python train.py --num_hidden_layers=9 --hidden_size=512 --num_attention_heads=4 --num_key_value_heads=4 --head_dim=128 --intermediate_size=2048 --vocab_size=8192 --hidden_act="relu" --norm="layernorm" --norm_place="pre" --norm_eps=1e-06 --positions="learned" --qk_norm=false --attn_scale=0.0884 --bias="all" --tie_word_embeddings=true --parallel_block=false --init="normal" --init_std_qkv=0.0156 --init_std_o=0.0156 --init_std_up=0.0156 --init_std_down=0.0 --optimizer="adam_variant" --learning_rate=0.000704 --beta1=0.9 --beta2=0.99 --weight_decay=0.51 --lr_head=0.0051 --max_grad_norm=0.5 --warmup_steps=310 --schedule="wsd" --decay_fraction=0.302 --decay_shape="linear" --final_lr_fraction=0.05 --batch_tokens=131072 --max_seq_len=2048 --doc_mask=false --train_tokens=760700000 --max_steps=5804 --dataset="wikipedia_en"
Each number is 500 + 50 x the weight over the matrix's rms, rounded and kept within 0 to 999. Layers, rows and columns count from 0. Numbers have three digits each.

# layer 2 MLP up, 2048x512, rms 0.0277, rows 509-615, columns 384-447
333482599468451534515475473572521453500457418380517496412579567506524535500486524449451507528446496535447490436480414572489540518478604397517529522506452502457533409563557566441438550490479610
447471522585511485497536494494515537517453476489472534460527473539505533558516503481512478494541485485500467504496458496544480428520482509479480523488473493508455503506532529534484534509506525
501353555497624515428501525509458561517495471402564511521509440471458511586603519504473494501466535451494466458422476509508460487499417456423512446392477394587557476529533467537426444504516510
451544457503418418489525388487546540479465358388522537363391555571356594490439511564483436508482549546364505506597409506499523456581502488586404539548438504513297458469465513617518578528557452
528456514514512467490548597569513578455488607489495471500504508528520493559510554481547511515548559447498459481504488391526456435476527464519571547516442512504553466517506475441488464510572488
525458548606577521445545517364485494483521523531490508582454385546522575504465566521460482531550438421406441367483496447473564629496598458484489526534515427480398483427496604557505460488431488
479483504498494508481502501513493499501502496501499476494496490538482498495505503479503484524522491503505493493515515483503496504486512509525517508504482504516471492520518533505488517491511501
493499620536614598486486436484554476516437492478450501501560551560544572578517514575696468526485576421520543451509500488509448478622418561418513520553565509611530454516452447557541473522496536
343446447519518516581531549470485638417458459508434434451491457492470485442438523549524487520442503455528488544582496449527504346514464467493600464516492393581548526473553429604658493590466497
405511650578493446594545557540547486423556545463588456553380544573436415640483509483457578501479542369495402462532446489622357575475528412607431477523517505554461496587539600552444536448481462
580520551654460487491520575497479548503496586550429519454448592504528548574456520448524525471503458422531431390483418420562466435534604533530424520522449458462465471541474490459480570597446605
455461521519498496496518498505502524512485485465499495483494523500489516496511526490489506521538504499486500472513459467527510500509491506530485511500481482464475480514480503503502553505515561
546454587529529544708476537549500499502548521466491483347448427579463480493445481493483421493569519502417515423460455564405479525434472530558491501538579356517503529566478543480560473497505432
375527595573518571422494464393400494484495452420419635526502536571477531456473520525627456442455466572408477535441477557639513276542471426505532515552564472416490506449553540506546560535443576
553463510415588570491518551452485580565507457380414505597615513467513511629531549460589533387583451425516431311429471498493483421469508465489521531525540448557553482503500471473522510468491521
482481507527478464525514489507484494522516491497502526471505494508483499532497508474507505540489458497486478496539451505483529466485490475530496524519498486521473488506544564528511544529535527
494502516550488492597550566532589400573533576364489503534479542570518660494589617466656506451566436552534439516462356430476516503489665325539503504487569430490458527518422560558625550504522451
512442574587442385482473576575554544481499407441565447379454492560478500451501581431475420479529448374499435504536493504559463439533526433509524537593523375462459478452577548534602556662518623
411514487598435382411460462499399477441562503541562527469363445467458565515590469470574577481465448533527440468573405525632513471531465455503528578527417432521431492576531494563547604541473501
514509551474534530507565534492545525556564511450514521570428473525563512509481518452586453537456474479541535467523503405492462500560513508407549470547515453522491532507507558574570466490492530
510572497429534472573543426501416535544527529521432551510472417488541504462563495504586563495534494395524522531543529452557414402490519553444504540464424480486537477469528617503499513443562519
527518511519514482508524511512487529517495499465506505499478497511508517522492527495490499491497483485457499486520501505500471478500501496533501503526479511504488495525491539508505536507473505
506489513487483480515524515487501505494504526484509494503487518518532540514482495510538516540508483456484482495472465503520478481506487498511484512476542514512508509500497519527517529487496492
354349494477431430530539599469635528519500470394407480522463429620406597530443665594544264510545357537492422442521501514481459510526587493534569545537561601522503492516541520554514505502487615
490511490508501489505499498506471502503502495491492514491490496516504516511507504475502512502515494509487500483503519465505479494510502493492493509502500502502496499498516523508498513527501506
509467524591495489421554589528536537461493508428657483447453398471528616503545514461545370508594467535456494356447550425599534449461540433585485482543435433439416576499540564513517539489447555
503491514507479483510510487503490518481491506492496516491484467499497511512510530497504511520525482460503480488522498484514492497501496513512522509496505490493496499511521489507503531515488499
487474559566510551487513539634473493456481697495491503565486545483563496527436504444572492441583402437563428551496532444523528481450558523543512558491470459471421467529490482460569566449548494
474481506514500479501522504484480523538494477465489520476508503521494499522508495508535495497515489503483477494497515469511512479506487480498492511507484478509475501511510486495508530511507523
464504513525490471500505467509516529498503488479483487484520511516498543516515539492509508522516529467466466470506476487541497458520503478489504535497507490517510498506526515509537555522511500
489488528500504468512506501509489489514499506495510510494498487520499504500471505490506490510498496482502482472495487500515486450480504497504513478519538494499517479502506520507512516501503519
483522517487485473493505528474512487490497494490479510498499505530497510491490499517519515522507492494489507487507488486511502494487497513506505501497502493485465500502498501517472520500505491
501557513473516552561443385485581692650369433445477528364551602438384643545522610540390430544531517514338450471542506521473450377623439476618493533406407511537532518497518428566583542464481511
449467479599503371494572443562441524471361561356432572454526547641475471434604482395492482575408479348456478502484396597498473525417513484481493566597518544438412406530419635534530574588478497
478487523513504473493504479508480517505472503471481495494482498505469522524510523516485471509514513505453492487469471475473509478493478491517510520489524458504498478526508518489506498505543502
503497519504474482470537521507494532500504506503499523479472467515515473500508494483487497507496488502477474498510495519480489495503484509505486521512501461494492500523504505520510510494509513
447475538497519474490511487458497528508526572488444585424443464557434562579455518489452434488597525531477391435487520432555450509557511482593417589471479390491436531499426563529469468505488482
471494509505508501486498490497514528496501514498498479487496510496518518527492513489501503513502464496495475510509489482511488504480496497542509500509495498505486493536525500501488528497512523
375474500460521541461506401446517549469459453413328570402496450622378639492601669519554548501440472402459553418377545508611482503650478451514527512672374401484422573485563449424447546514436596
488585477550529475661517438428399588463434430450484494460516559511449578598449552569497520539512465517449370387600399459563501422595567577492475514529495454490496511469457478456492558527468473
492505493502516504503516495503498516503492476469507513464516499510480504530480517491518514504519502477497480493505498503520487496518521504498500502525494526502488512501501501528525495506487515
493422443556479447576580523538468517608423510463505615451564438491554482475573579449499423488460524389557518506586499615629420541510569504428520580469504582571482473511692510542556473487377527
447508563552460442543602496566447477428512474521492546460444516486516506517476472436474504564448436465517505519527504568445459452417456501536437485520428457515468605517498612564512493481481593
471520499504502468516495503470498518510480529485485503478468493516496514507524509491491512507517495489523493487523485492515477459539499486496513504482489497525507498507523523535510522515475488
497476501528571480432560423499542603540433525524478493457556473509445512535577565472565431523613494519562487459449524507466498435542518489541551514524463551563497513548526477537635491526543509
550511639621463499529548509419564495439520456472570603575409596508537561500596461468528462490545487491570474390546472543564429471435549363554493502567554415455341468474513607617482503491483601
521516531510510487503506497496477494502484479524510501463495496511499508499505521498506508492489498498463513496519469489530463503518490499480507502506499478509492505517500506507504528511504512
570513462562522441508597475514497545441491451503524473506528486547444547525516551623498564513494522447411480483575492511453545573461507571499476513545461518476468514421542493528502548537462480
488539483559547416620526503457472474498397489514548525532506595457368615526562469426596520409604489440502349441588491538490455585538461413390498486477445557488424493525522475451579645423459480
494501514517510518519518513495491519523489494488490500500488515511472515531514495501501486484523495491497478509481495492503485482506511480504494499501494500525486495495489498529527514511529531
495447674480696487514406400653414432331583682331361678646505511599467539531584443522539421468429453489544460426656516468603569371554511477496505523493369333514425424528374505479538463509535533
486502500537508499539524535531463507504496492500472512517487525499492508499568498515504514512515473500478508494516460460489478468508539499497479532503509453509499489500490535531537501467523512
394503580556448615534591470401519494528504534485244503318472454589500481513480464543472523504569368502460568440492440565489362498500554434561503419490383478484539476604541634429522636589477520
447561469550462481567556429546507561561477423469434538431466471513501552528470529587442516524548380534457501467498477492479485498414514591479504550452439422583536479490466433486538625563569605
464489478620606528530571626578406507536513595516382649511431439473509494536573462409535556581516483520459465557490438465549433522544444461526409449500447429495476483498498541482531484441457474
498478523503491501516543471500507543501513491512495543497500484519484532516509500504517486512512505473502486465505493458507473483477523494514519494515517474517469491500506507531501519515496505
371366540475464425420419570371569486565513604380439485487493576543499451615554492571527285575412465453424514573627454532459521544601520398573451562493551307426511424535547602555616525498514584
485490536542503479511525489525480514499495503500497542476501484502500535490515539483509509519491518502473491468542463482482505495483491505495486503502500468512489502521511521500512520524482559
475603563648537387528542490612404518577473434415376547481473538545531604497467464528578664480475404500465500333636513620579518523538553534542515520468362592500473390517532472484548552523493537
584504483575501518441497461468531535593438401481493451270462504504531534668526475478443473529500529509533488524573519577526562456599499539602479548497405502605558478489513549647435645588440525
539427486412557385516444558541442621595536482524473621460489431436528526372492514593726523479524596449491418381513487413481521392726418577456620496479579465462509433469532636462469585457550506
507505517510518497502491512512531545490494519498478523473506506536496555498507521501481455527524472471472466492513485496513507480521477480515472531520490506459484487521494503522523532533486543
516491505490534462497524489494482518514536513490523530480502520501479522521518513479477483537522471473462465493514459488485504474520515460498479527543469462524480518517463520530499509504514557
463495514510494460480494502494495517509469499474515522465496500513489506505483523524487519511521491485477486494497479501491487479497491521501494496484499484492498497503500523506497501529504509
470513500496496497484514498495502515516488498484494510492493483513482494501491518498499484501496480493484483486498476468509481474510489485510484501506511503508494510501488503509507529500518521
505455516506489536484497516504441525511513524463521547454480491510464503503497488480484510544513492488462481522511446475523488474466488502482508495536480469517506470569495589580509532478471499
398545526512519460601594475389412582460567627539548454467505462515376522541488607497607511515400476302483495535433471574538471421487452440474624488580584528551544423511540602558556658474458545
502510537515511512505577504514406563546451473448529515456493526535465524563539546489555479587541433520455445486522429459545456448523493525526526540541445498581477501568495490561532489446432534
493462494542499504501538490493508534505487504491491509482481492521485498504513485502512502508518491471471482472511508475519492475489518500492492500512513486501493509514492494528496516506503516
476486510509478494495512505498490518495508517480483514472495490497503498498502521498505505525482491481492491502501484493497512479495517505484512488504506498502480495501528504510515515510530536
531460500519586371607528505560424510506499565550495547508454481421463541520584508457481512534528487467404440599640506516471442462510407461508428522526404529473580501496574547544571582399481461
490470491518506502495510485489514539500487473457490528500487506517505510517505513509497500531489497503506489496498488493513490499468515499492498511477475511518488498500511519519514498521482530
488503493492496482508514502513511528501536539470511525456484505531481496495531507527500476492495502473483491484502480484517477466503518486520507515509524514489506473508515539499493523523498487
509459551452523475577496468405490492610494414466601555477526540496434570645485503407517347530441479412487476367461439470538498350422458401453560506561551536593498523528489556634607577426428517
484429567446396514499467542545526535569467477487492579549521642487494528447456533448453358432535403412401523431606522483469465513453493549544466521460586476498454473617633561510627586508489485
452427510461490454485451481617522483567525563476469419424413480602571512424470551497457304518611471388398460431621452487416437440584462417483484526459496537517623490533543498503415540551451412
483475488497512502502497500504503486502501481480509499501522494512517524502515503500513483494507503504499489504501498496525506481490518494482528508512493481479502494484500514514522511506505490
533557477468464452517575406482537543464397507472507539355433539521339652617458631573530458583459451466364489484501441560461540349639433493470467485426456432486462496488501516597539530577513592
494502511503479507489503526490503502465492501523487524499502479504513531516488530484499506523513484495492492495525473466512511478520497468509492539534515495510492504488500495499500514512501547
416428563628501450487645482637466509483525528528534477507428449416479564498461627438531549615474497559477347461571504494574481523521448456486413541492505466618446441435458480541517530607490550
464501580470613470530504467475406480360509493456528516528541631532416505515505490486445550459538404342487501414453541608479420598544467463536547421565518437517380519501477539539442500440432447
498526489505502514499515510504489515494474521507488490501498506523495501485486492500515482504515507472510468482537467484498504497491503507510502500509505485504498510506498517510519515495501511
445495481589593489436556447506490592555297442329461568578540520580474578530519557467555500565476507463523479403519479421447531569486573517459518481364436573480536470483487514392579463504568582
487484516484518488519531490492477533514521488478486533473458491517469538498522506489489501499509524485483493492514497492527483509467498456513500485511507478509502518497520528491496481505517505
472460576482351469525503408534548522540514426419331552559477600440535495421472510544573495577510509485481523550585451533402563391589469464480564548583662392528522499469489501525616456449564727
546420460546556505521537495559549548470405520534525456397534515522440574536444523548487498531538475461485472504490483488482517485458545553565517493540553510514500479555561494569431532602544533
483481508546496485538541501489504514486485515457496494481480500514472531500509497476517477495518459502490469473537471506533513495525495503503493515495487506512506501520509538516483535536507524
516406460442450516464494473534460501491475636477449558437573497519484503600442519412492510514552460539576453448554517519532510428537493457546428499585520539478531494465466461600401489522519525
540472503513512489479503497450490497600505493456551566543490468566513527515468452533444359468455508569427492479463448465485434458518532447504484489614446535473468458534426516562477512528528624
457526582511523429542435416587460500517503618537538632540565400458555560594499487544637506400532368505495525384469538384496545421517567499443552497528529520497554514508564467432455507565557511
477491519504505453491511514486486558526515489472487491470527506500477534492496510467503518515489451495490490479533471482520502460527500492484516531541511463478499488514529512529505489513518562
540430550559533527582437435467441568743522410500549549473612508598398531416534474504532558540441512606459360279580496527466562344497549499496520569522455560593515504548512471567543562581572523
498502524541494492493511507522499484510472517476497510497498483493521526513483522488492499543511463497513479502511495486521492471502467502489515500472482469496493488499509494514491516529516523
450463533507445371439514462540410547526542401415554558445495511527473521468417452546526476460522487536321489487570425527609531442568544480546470511550484421482505468531511533603652573601472481
498503506505507507505531493524494529500504504476513520512484505531506515511492518486500474510559476488482486496500468492519479486511498502494498512500493472512479489501511512507502525513471534
416484465464438422529500552525409480509490468501464527545528518456476542569495511500456475498494501473416453506426518410503513537557433510474547513477490507516459453494458539482659553484522509
465349460523553360473539626531428640484474606530541561525495445391450572585453552549519626509564511534398453556421550529497464500447502505577542451467437530432495509523436556468571593529499579
483437542439669563609503507468445647680351487355424486527614707580403549558481677566622460535590301480534371341536432455472498409552568605500521483543612602539503444484507574383525556539508545
544483572475432522649695409405432476424494644564570534452379560538385572645539518465498564455429438593395508335553463431456412494566400594555492459466383383562518577545498751443432463552454423
490347529481430393513577472513532567610503532514504605473524548479341484517562490407558384531450389448485433308533521386470408504569425394530494544450530541540475511496503597533491484588530584
441542526486536444487528354524443510409336475403388562495585448754527564482578597542550515453524404418489558446383508536661417483568617363458496447592380511500529535484483364520404561655487586
569492576440609435541643511423492507518365466410564535471564602582428545600562630521526520636637392473489532201515526438568546463421583335538576522682418457466479540477622608529609573464512527
473412470580543497433610447535560538622351455392471509547543481444409489574616532487515595446518491504484450459457516480536455475508443440440466577446437513491474492541520531466451527560523465
506501518512514491520522522497476506525467489483479505481490488504518530515500510481512496513491486511502476506494483482495470490520506476508488518527505494512486491502475503487502540498499515
478497532499485494514519492501508537512506502505507524490473514516506497515503523496493484497525482489502485483506480477502483505505531507501497516519522502495491486504511499510524524483522512
456477584532502580408511551526415464486483504503535543479452462479508501499486485461497524569569484530456436504491490442529492547428531564511467532396497489460477524502548507477524469525451485
546471464523566392497582570457508580488460543464485619491543612577479479474557537578471438482555541527506521342579480594568485481485481559548444485500531492461512498457501564492602480420452460
# layer 2 MLP down (transposed), 2048x512, rms 0.0268, rows 509-615, columns 384-447
545504618442493575445480412597456406450579381568458459482566456551473538420581469463503551487523557569429548557402540428570464548470391488520509523568461523525476530482433528437431525471400426
453524537498497504532520519461506503484464511479517473495506500513497499501508534504529477510507480473489450512443485488520532520495497504529504509507495528484512485476479492481513512465467529
428511455519415484378540677515398401462419492512589460459543515510505554508512465512433511500381400539539508649503525502447546597432433395529428550493448465404416531521506480664471518574515414
539459527478530466547554537450504536421588569511474462500513526462488558618531525486606518511554358477462450413386471412517429534446448450556518552422506529451520454526552429501510544389490516
464516401466554453378477540507512446499526539496484580443508456518464510489511491542493415529525523515484531547545502427471511515516525482519518493432497586457429519447448496485501548517486542
443482566467554611574356431465392532428433597415590530512433386453526515492393484507437428538510521419443524508522519606507411534473561607481428521533478585446382429467418420545476557422370573
497498507511494509503498504504508492492507498508504501507506501495506495507494497505508496502493503491505496498506495501498501495510505497484505497496502508500498506495507501501503500489493513
541510423460403402412545593499459552478455568439548564435440495479445456422479408390354547487534505495437357548530491442492565540428545363592497491510422433366452498508592564500448539484437476
601484496512424472462554513494601530426450555456458568501452558464549520377464553423439433517509451654463485498511451515478524461505492412654649484447468422423534517491445499476445511525493438
414511411646512537518577423667684440594352501453630608551535652416535416377670572477459486467654442534465504405503530604493357607494521484579495460479431639512624554532513326426374558558569482
475607520470562486531494477404465369468425501487543393485493498493430484535504538559413456541485619547506445482488515512462463498500523375539455480475491497510522454466412506404452568510471491
485493528516501511511487496501505491462494522526501510516490488512494525514497530481511476504536479472529476477474513490504506492504493487522477512509513488484495507499492510516504524495522477
583594392421414502480490489582579466437475394528521466513495546472559531561468454513519503442492484551559434474497491337463498513484426485423489588506492596444506506528558413524551592418522490
512465397438544549454499522548526587447422478433501520557512518426525442514578546441534583483560585456437658538563531509418533504509471503514541504473487616452577524437552475523579380566531504
462502519444499524511534541521600352419484494492509556490490506531527481487550385496464465465503548469513565558601485479396562499524416505473511483601535517492527483492555544493607419511453470
488521514519471488487518480475509529538493514482500481493490475474496509510482455488503507505470497506515514491519482518489520489499499493483522492517501502494519525504515475467505530482510483
507583590407461487569578467541521457582384383583380564522501544606451522537530545457436515470379464451398546497519484484430594433471561599443477442626424416412416499559650628431601449453571584
476420492583497442653584549514596358536483567524702574469626556497491535388453493491437410541573453537499501604593539345412467603450498433548457408487420493358358544529480387436331528607445457
494485479558494496443492543509543562552473525477497484520522445608489456499466492461503471444482487524458405497488511450539516529549422414546482536457500506508491513517516505432343622500521537
401552498588509555529461476485527463506498422497469463519531549485496556529532567554469455485492476523486464530432520563486520511482430524527446534445459514524494470498461523496543493441580431
492556521457436580490520505435481524532494407506469441493483566520518493522507482452452470455503527474557483485509512573444516597430431423553620455548441533492551464476525482441489458454536360
490487512496512506497494499506494494506494500507508501495502511499506489497515491478504505496487517520509511495497508503499486501492513490507497501485502494506492495500505515495490495502506507
499490489516492497498522494500492476503480487517496503503501504495494515491478498478526511510507506493500480488481497509518495503483513484490518489499503519470513497493502494504523494510493519
539601499574494455578433318415576403548546483528506443423491502459463442460524418627493635563534574471548568620516513615520431520533479591452542690500448485518373509429427557571460451465471469
497499503499504500500503501499498500497503500504497497502500500502499497503502500499503503502499500496500498499498498501499498500499498499500496502501500499499498501500502500500500495502501502
407494546465416444523516542425491521473533586609537485431518381540528480468413505500563491524592564599474507496493421396395337470486498505571517439667584606485513502420545488597497503450383508
511488503502499505499510495501502508504487503511501503513494493512520509503504492497493493504496498499496497506509505500508501496505493497513497496487499500493504499505499505500503490498505473
490497493459490576485506484393516557525459515539426484583569464438564426446556512545504598485488553449491632516578511500477558506498485536403557531585522585549498491465526437401490551599516568
508513497506484507492487486508488475514484505493484505489487508508514492498490489491494496500508478506497487499505488510496487509512504492500484495517496506490510497499507513498499512519520500
519510509490498493494524501492529495502467504501501499500525508485506497572487523515546474499487507497522508505499482519516509517495464479492522500512486506518513518487513504511541480522501486
491498501503494496498507492504507504492505494503495510502502490499498501499504497500506507495501506510499492504496498501501502502502507507499512508496506504502501494496495498498492506494498493
503495499506499495501505498501505493499498507499511500502501501499500502500502500498506496505497495505499497503504501503498501500498492506509500511497501500496501496506505501503500497510503492
488499582440423497617511619558469470510589402532543521587418424496454552530376622450494607522581562475539405616455399432494485492378495458479648500575592411513438452530468441500412505527636463
460408446592359512516472454486498510501468509448533606503580355499449566428509633422652570463415554474440421545427498514622591395602517521494486669483526536593482507518642624423461493567483549
482511516489495477515494508499518491511515489489496513495489506496497516496489491511510499527489495505499505507516504503515504512517500513522517516506495505491508517514517489507483489511495490
495510492493497499509507497502496495492488496504494491511504492493505501493487494502510507513491497492487497511505492510491506513503485502491491508508487495490494512494507496509483489492505495
517574524613585507462467496465508398439499424562468528547439515502459503485532483498616575529514437435568502545424498585501580481515538425557484530552406538464533481529536351503445521507586457
501500510495500509494494499490492495499503505504506501501500504502501508491500514503487493505507503506494506502504496507502503493498500492506515498503512517495497496491511510514497495501503513
601480523432622593628600431536490502598452401541504319625484416456462556581425425511575519538737671380456447542520487540500465532542530410532527415564435641444550506372454402429471613438389499
445571558543446498573434499579502443473659545504562463476440390439559564475531454424485567522575511479522452527586476505446485515449481430491533596515467478497451434459573486556433360511483514
505496502510496506506499506497490498502496499489513489503497510505498505507497491499491498509494495497513491506503492512501495498485497497511507497513505492497504501508486488510488492502506499
384510394538441670422455531503584548384445606465410513511417460573508556547505556556550379501499418520499514609587496559501417436519451513351494467349390550441443553530277502429420472581519533
402551633447544478480568497488465434454528540564550561540425526569450528489517531482505474498514496476468514507488512492510494469490491545525491515458390479461449514471488550429501531441480530
529495504487516494510477501481523499528492495508486483494506485514514499487498505503494486490495495489491496501490511489494481514505494510489511502510500509493507487497514481478500495505507505
463488432552472539509545470466439471508538423482422554480504507465469541425492523566498520513401547622453436480560502486444526525500487529499502542480436460574439502502501503532465580393493493
469393613447438461644548449462394416499482546519509482459597423552487640554538525397471447490471308597512385562515480690521506529655570609426595507415556384475456489492595600475568487437491484
490517494478500499477501482505491509485517516522515502517505516498496506504489532498479497504485521484515517497496517472523477502486485512502482489495496493490508497516509493515503474480489499
475481527489500515474541489496493474480524484543535422504446502477460461458529449527471447469464541535483544476529471510527463505436419538456529601426574503474503513512469528437585487438558503
400510441546411529592442457441481548545419510507523503579466536372478522692469502503585584512532472603408600543527480421437514457555446521466496519443418590448519482533519445577512555435613481
499496497502482490486512509510510511489504512502489487513497489503489500511497486517503490500506510507498493507509506510489506507508499507493484495500490504514502505512497493493500482510493489
414554493632568810449508365548413612542515420515467512554521499609524355555479334524554707404576625533522380510297533460419410559495477414425469416453511709414622417475628496334741443498453446
531496484519537480515492511526491505502499499503522503498491459502493515507484517484493482512490491501520524472510484516527473529486456503531484498480497460481498511486496506506493496522502497
415449460493522481534539486511602445377380517525409452496436561559587510513511437493504445474539410578418531523521514461567637342496462417617532533377490520503573509485504493509556531386531414
530432664652535469518496495523554499534564488495537483600481638607437441536556579578574618554498569453520542440438466508562531504517493507506525461392499549557513491454567532424555409522415547
445592509525518568571487482524539428489534463523559419498531485561592459501579582537513465508542506571509450549547496465406565561510474492474530478550502471507461493496467485499528503419507471
494479498505513497493492512494509509494506506524513505504510487490508495496484512503505486503489494487487506505487499502508492507504513488498503486492503503488492510486518487489507515487486497
581589731353473495486461421480503423518510508461452484441483557442639510541467586455627464440398513430481601338581549464459495443408436480545499487563413389238366486451555513522571497443343712
500501487485516488490503521478483489496508506466527493502502498493498507473492479470521527502488516497535492506505504498507480504503498473485501525491491484478516466510499512506525515505510513
565565581515544494550536466384359463656440561499472514550403502437489554452549574506362500508533471490545522609332540542397553595508479512574454518539506490559541495486418489482526416521599464
515603518401623555491515555453434450433473520473548515633371487451440527498507480507468413512478574468466493582452459513553473459520459400531493619560545543562497508423557527542498500456553423
643562429465379638488513471401524434587571491559364657405388557482633437379430493500555533468421402552502591580501493600487415484398425701547514496359539485461486481512569557377516644548542552
518481504501513507474505491521505489517495478478526526480497500486487499500501522498475492512491500499495512502507476480487509513505500475524524508515507476490478496502488487513496485493521475
484475475478495489502499490515496496504486474482488504499511503509512479494496489494499494474501475533521490496497504516496491513501491507522510474483464494489488486509499515482514505509514492
497504495502498504497506492501501503497501497494498505501496499494500497503509495497490493499498497502493507500497498497498503500499491501499503498502492489498505500507491501496497493491492502
501501506503504489493501506504505498502506499493497497504499502503501497506505508498504505503502494498499498500496502501497507505494496498506502504501495499502498498498500495501495495496501498
468547496487534513475507513575469523497543504525549529531439486474498512491526553494521455517476502496489482521456482554478485478521540544538496476475503536509493484517453544496470470505481459
488574410521493428621525497450541548532530509509490396448533562475540385523450583563518527565477389420545439450504530619433622619491408557470461438467646489459552523638535421489541445480541526
506494521568504529469478496457516471486587504529466487530547540502483493482528491500533497542462574519580549465538453513474515513503550515442501498489485577552516485473516491546485508508474518
482525499509496496495499511490511481494493503503501511505500493497499496508517500496501496508507504495485512516489500502514488512499507495482516503495492500508491505517502496509509506502501502
502502494497497509499487508501510496493491498507509496500491504507515505509515494510508506493505497493503510495498493513508499489484490502511501507505519487485509495493497502495493499498509509
573470584493503366468437494578516514522575535529484484486461567522535485497435574495510475471325504506517461357538518637524531515448586555530498519484542412515431553485535417502469605501480462
507519508523506494498496487498508496478532528452548518511500493495506498492493515486513494515508488506494513461501504499496505484502519482487485494517491471509504501482491484493486508497501505
483493512509491514490490489511516481534494499486492480512496492509495494510501501493491493527515497524514507498510490481487496495530505489498521484485502513515505490477491491498495470492506508
532517310427538445425594484568660537549686409523479477378391435487682624562510490490519598499415396535520496508525560531504542454467291470432578484463527535407553521471482372464531494475471601
403641499491549554317538550536568395549553525577609417497492461553547465399547524409494514491579563453491572558406487453376594432464555429500485464462488500474367458452463496557486500569391404
461465511496482565421521488507584655424569460520568521328646479532466423611412559588461434431579449381466549434531469444505431552484468533377459418478352423409492480519483484476609559314519496
503497498488491503499497504498499503497500496499503498502500504500501497498498497500501497505495497499499509500501496504496505501493503505500508503503501500503502498503496503506494497499500507
523604601489535523526555459586627508518554575454503513595493403453493470499567425448548474570563491566490543347429462534511457468349506634585518547421503462520455478515505593453471432480529508
496492494513490480494515498500503488479494500504492498487501501495483500508510521509487496499490501510498478513491509503508510508510493489512486506495492492505504506502505504501503501488501502
495278560427491440562647363474494341477405462501601463550602494272472450437457326535636504476464490598629437551555463529569486491561429531447618468426591550501480443439497538346584524582586279
705485432490480497582576436448596519706458502452410513415612470494562532454488515565544526478518493599500471521502526448528434535558450517454345543464514460450496480581475462355536538512560595
506497501499503494499502508496493500492495497512509502506499496503507503499504496498504501505501498494504496498502495497500495507503508495499497503501496501488497506506505505506496491495506487
457447555480321458532477536526473505435569579504497517452431449489480428584472514431520455506538531559622453611509490487502409455400422456440482541545383501572515526524535394622497563505497480
504493494491493490482509510501513496512494506487507507503495493501502487523488511510488494493490493506488511508486507493491512507497491504511485487493492492494514518517495515509493503511491484
483550366572541507435479582520537552516542483501427505329408578506584498474469458579570558519623438419518451550499523433459449459354400498517564443384480534484612503540456546612495562436451549
469534512520595528427463495515503495529600447451528561610440445509549517472529524482461512550480554573530570469564511522532494463480398519495515539489507554501563500488543438522454514408556533
477519522488507494493491494497511494490471479482471482493489530500489497489509495488508514508517498494504495506521498523507487505510513506502501516481481493506490505493497498518491485522519496
475564540489494488517505481470481523535427433491493477522493535404537480423563526543496479524443545447509521536464482495461586501466527569484517492488518502520433456514518627430574514464489483
562493531549493587528470449412449506510525565536494448500519484461499504494463482470545556490519447482496443496478534530461560541470539551481550515480524492408444466489496456499416568523435485
581477343548483450526486381437416473493441483592630520518501508540649538508457532388636633571520494606478509427592499473548505440422506485526502592500581545447488506567411513488503422531625511
480496502488487471454519504525488485467478490501493497528477506554488516462505465479514502493535491503509521502500502451503507492494562523528489525522523505485492500495525490507516541504482513
322500481532387548514577447519433595456563378514506510567705487580488565594425568568406579516457529455511508451400496530305464532554554555405494540450480438531600467485704532496620475525476479
492503508496494505495509497501493488495501501518502495483497504496485512486493496490485503507499499512500500508501507487499502498513487507508496498487500521502498503503498495495502494498485513
539513446497505514442521507445472450446619450478411456409500528478464517530638499433554468511552509480476437466470503430454503421475433391486520496484489591502473475488648413381660452471524505
512495476516513483496476525515506500495516507498499493511485495502515492500513502492490526504482482503524510513507512513514498496484503464520490503499487521497495513496519490543491486495487505
488511574523455528478517526511447513484503540536490541543393560451510448490507567483485548548449582423525529502494530447605520482463399533478535490475450488486430411500507495484406453465431522
519438496518452449497463470435501506534570378497456444486438632505590523558461385526529521448596552471489537421545517485473540408412489548413484449497511519490470480483540431512594576605482401
459575547561504495575444417529447451536570530513494499484414473501559464535540474528518622529563514491512523533499460606426427528526558506491524498511520444522476499409529522581490390477490507
527523406500550479548414374481619336513442410538358470686590480597673548379504514568523437496596497470597625435428447504540490481572536677479573517484494596362669484540353486509552503464493466
514530367481553518488579479490586496521565561522438569456448387515356611575665549526559412512401324442433503730458513511435507406444564447355437533443540478408512507525497582465476565581388502
342667428438364562596546391475537522449447558537689547616370432627361398560438561420666475649542653385583616516448520375602533591517571312540299524640460576395493522406491431572405516417337652
608556542480551569539440506505484532632502516520490501571520500472530422524423376501597558514442457539362578515498545658532491519390631633358552499467560571506494501493623760404582467447320776
470544509580491550518477536484531531555494498521579428531573512507510466562556554550465566544419517525502463565480509457395489536456400542499469461457412608406497512518549384509468493464524503
496492510505489506486485493478496511521491511508491487477490517513514520488496490474493514524507504509498494504499478487487513502498518519510485496507496487515516487474509495510482490497516495
493514508493491499501509505490526488492501494491496489488487494493500492505506498489501490506495501503531511498501500511491508502506496509506508502500505497510505497502486488489491506500502502
545482504453482514490469493520472436472470498524483437530515511463516504503551491589501499548509475521501526504550519505452469472496432490550497517527478447530517485576495568502529492511477500
542486596585480446425527575509477424445509518506498489413385599507558462511515437538483460540565475594563559574557491478444492368440339574505469471529550512519597489505549434565512388509504393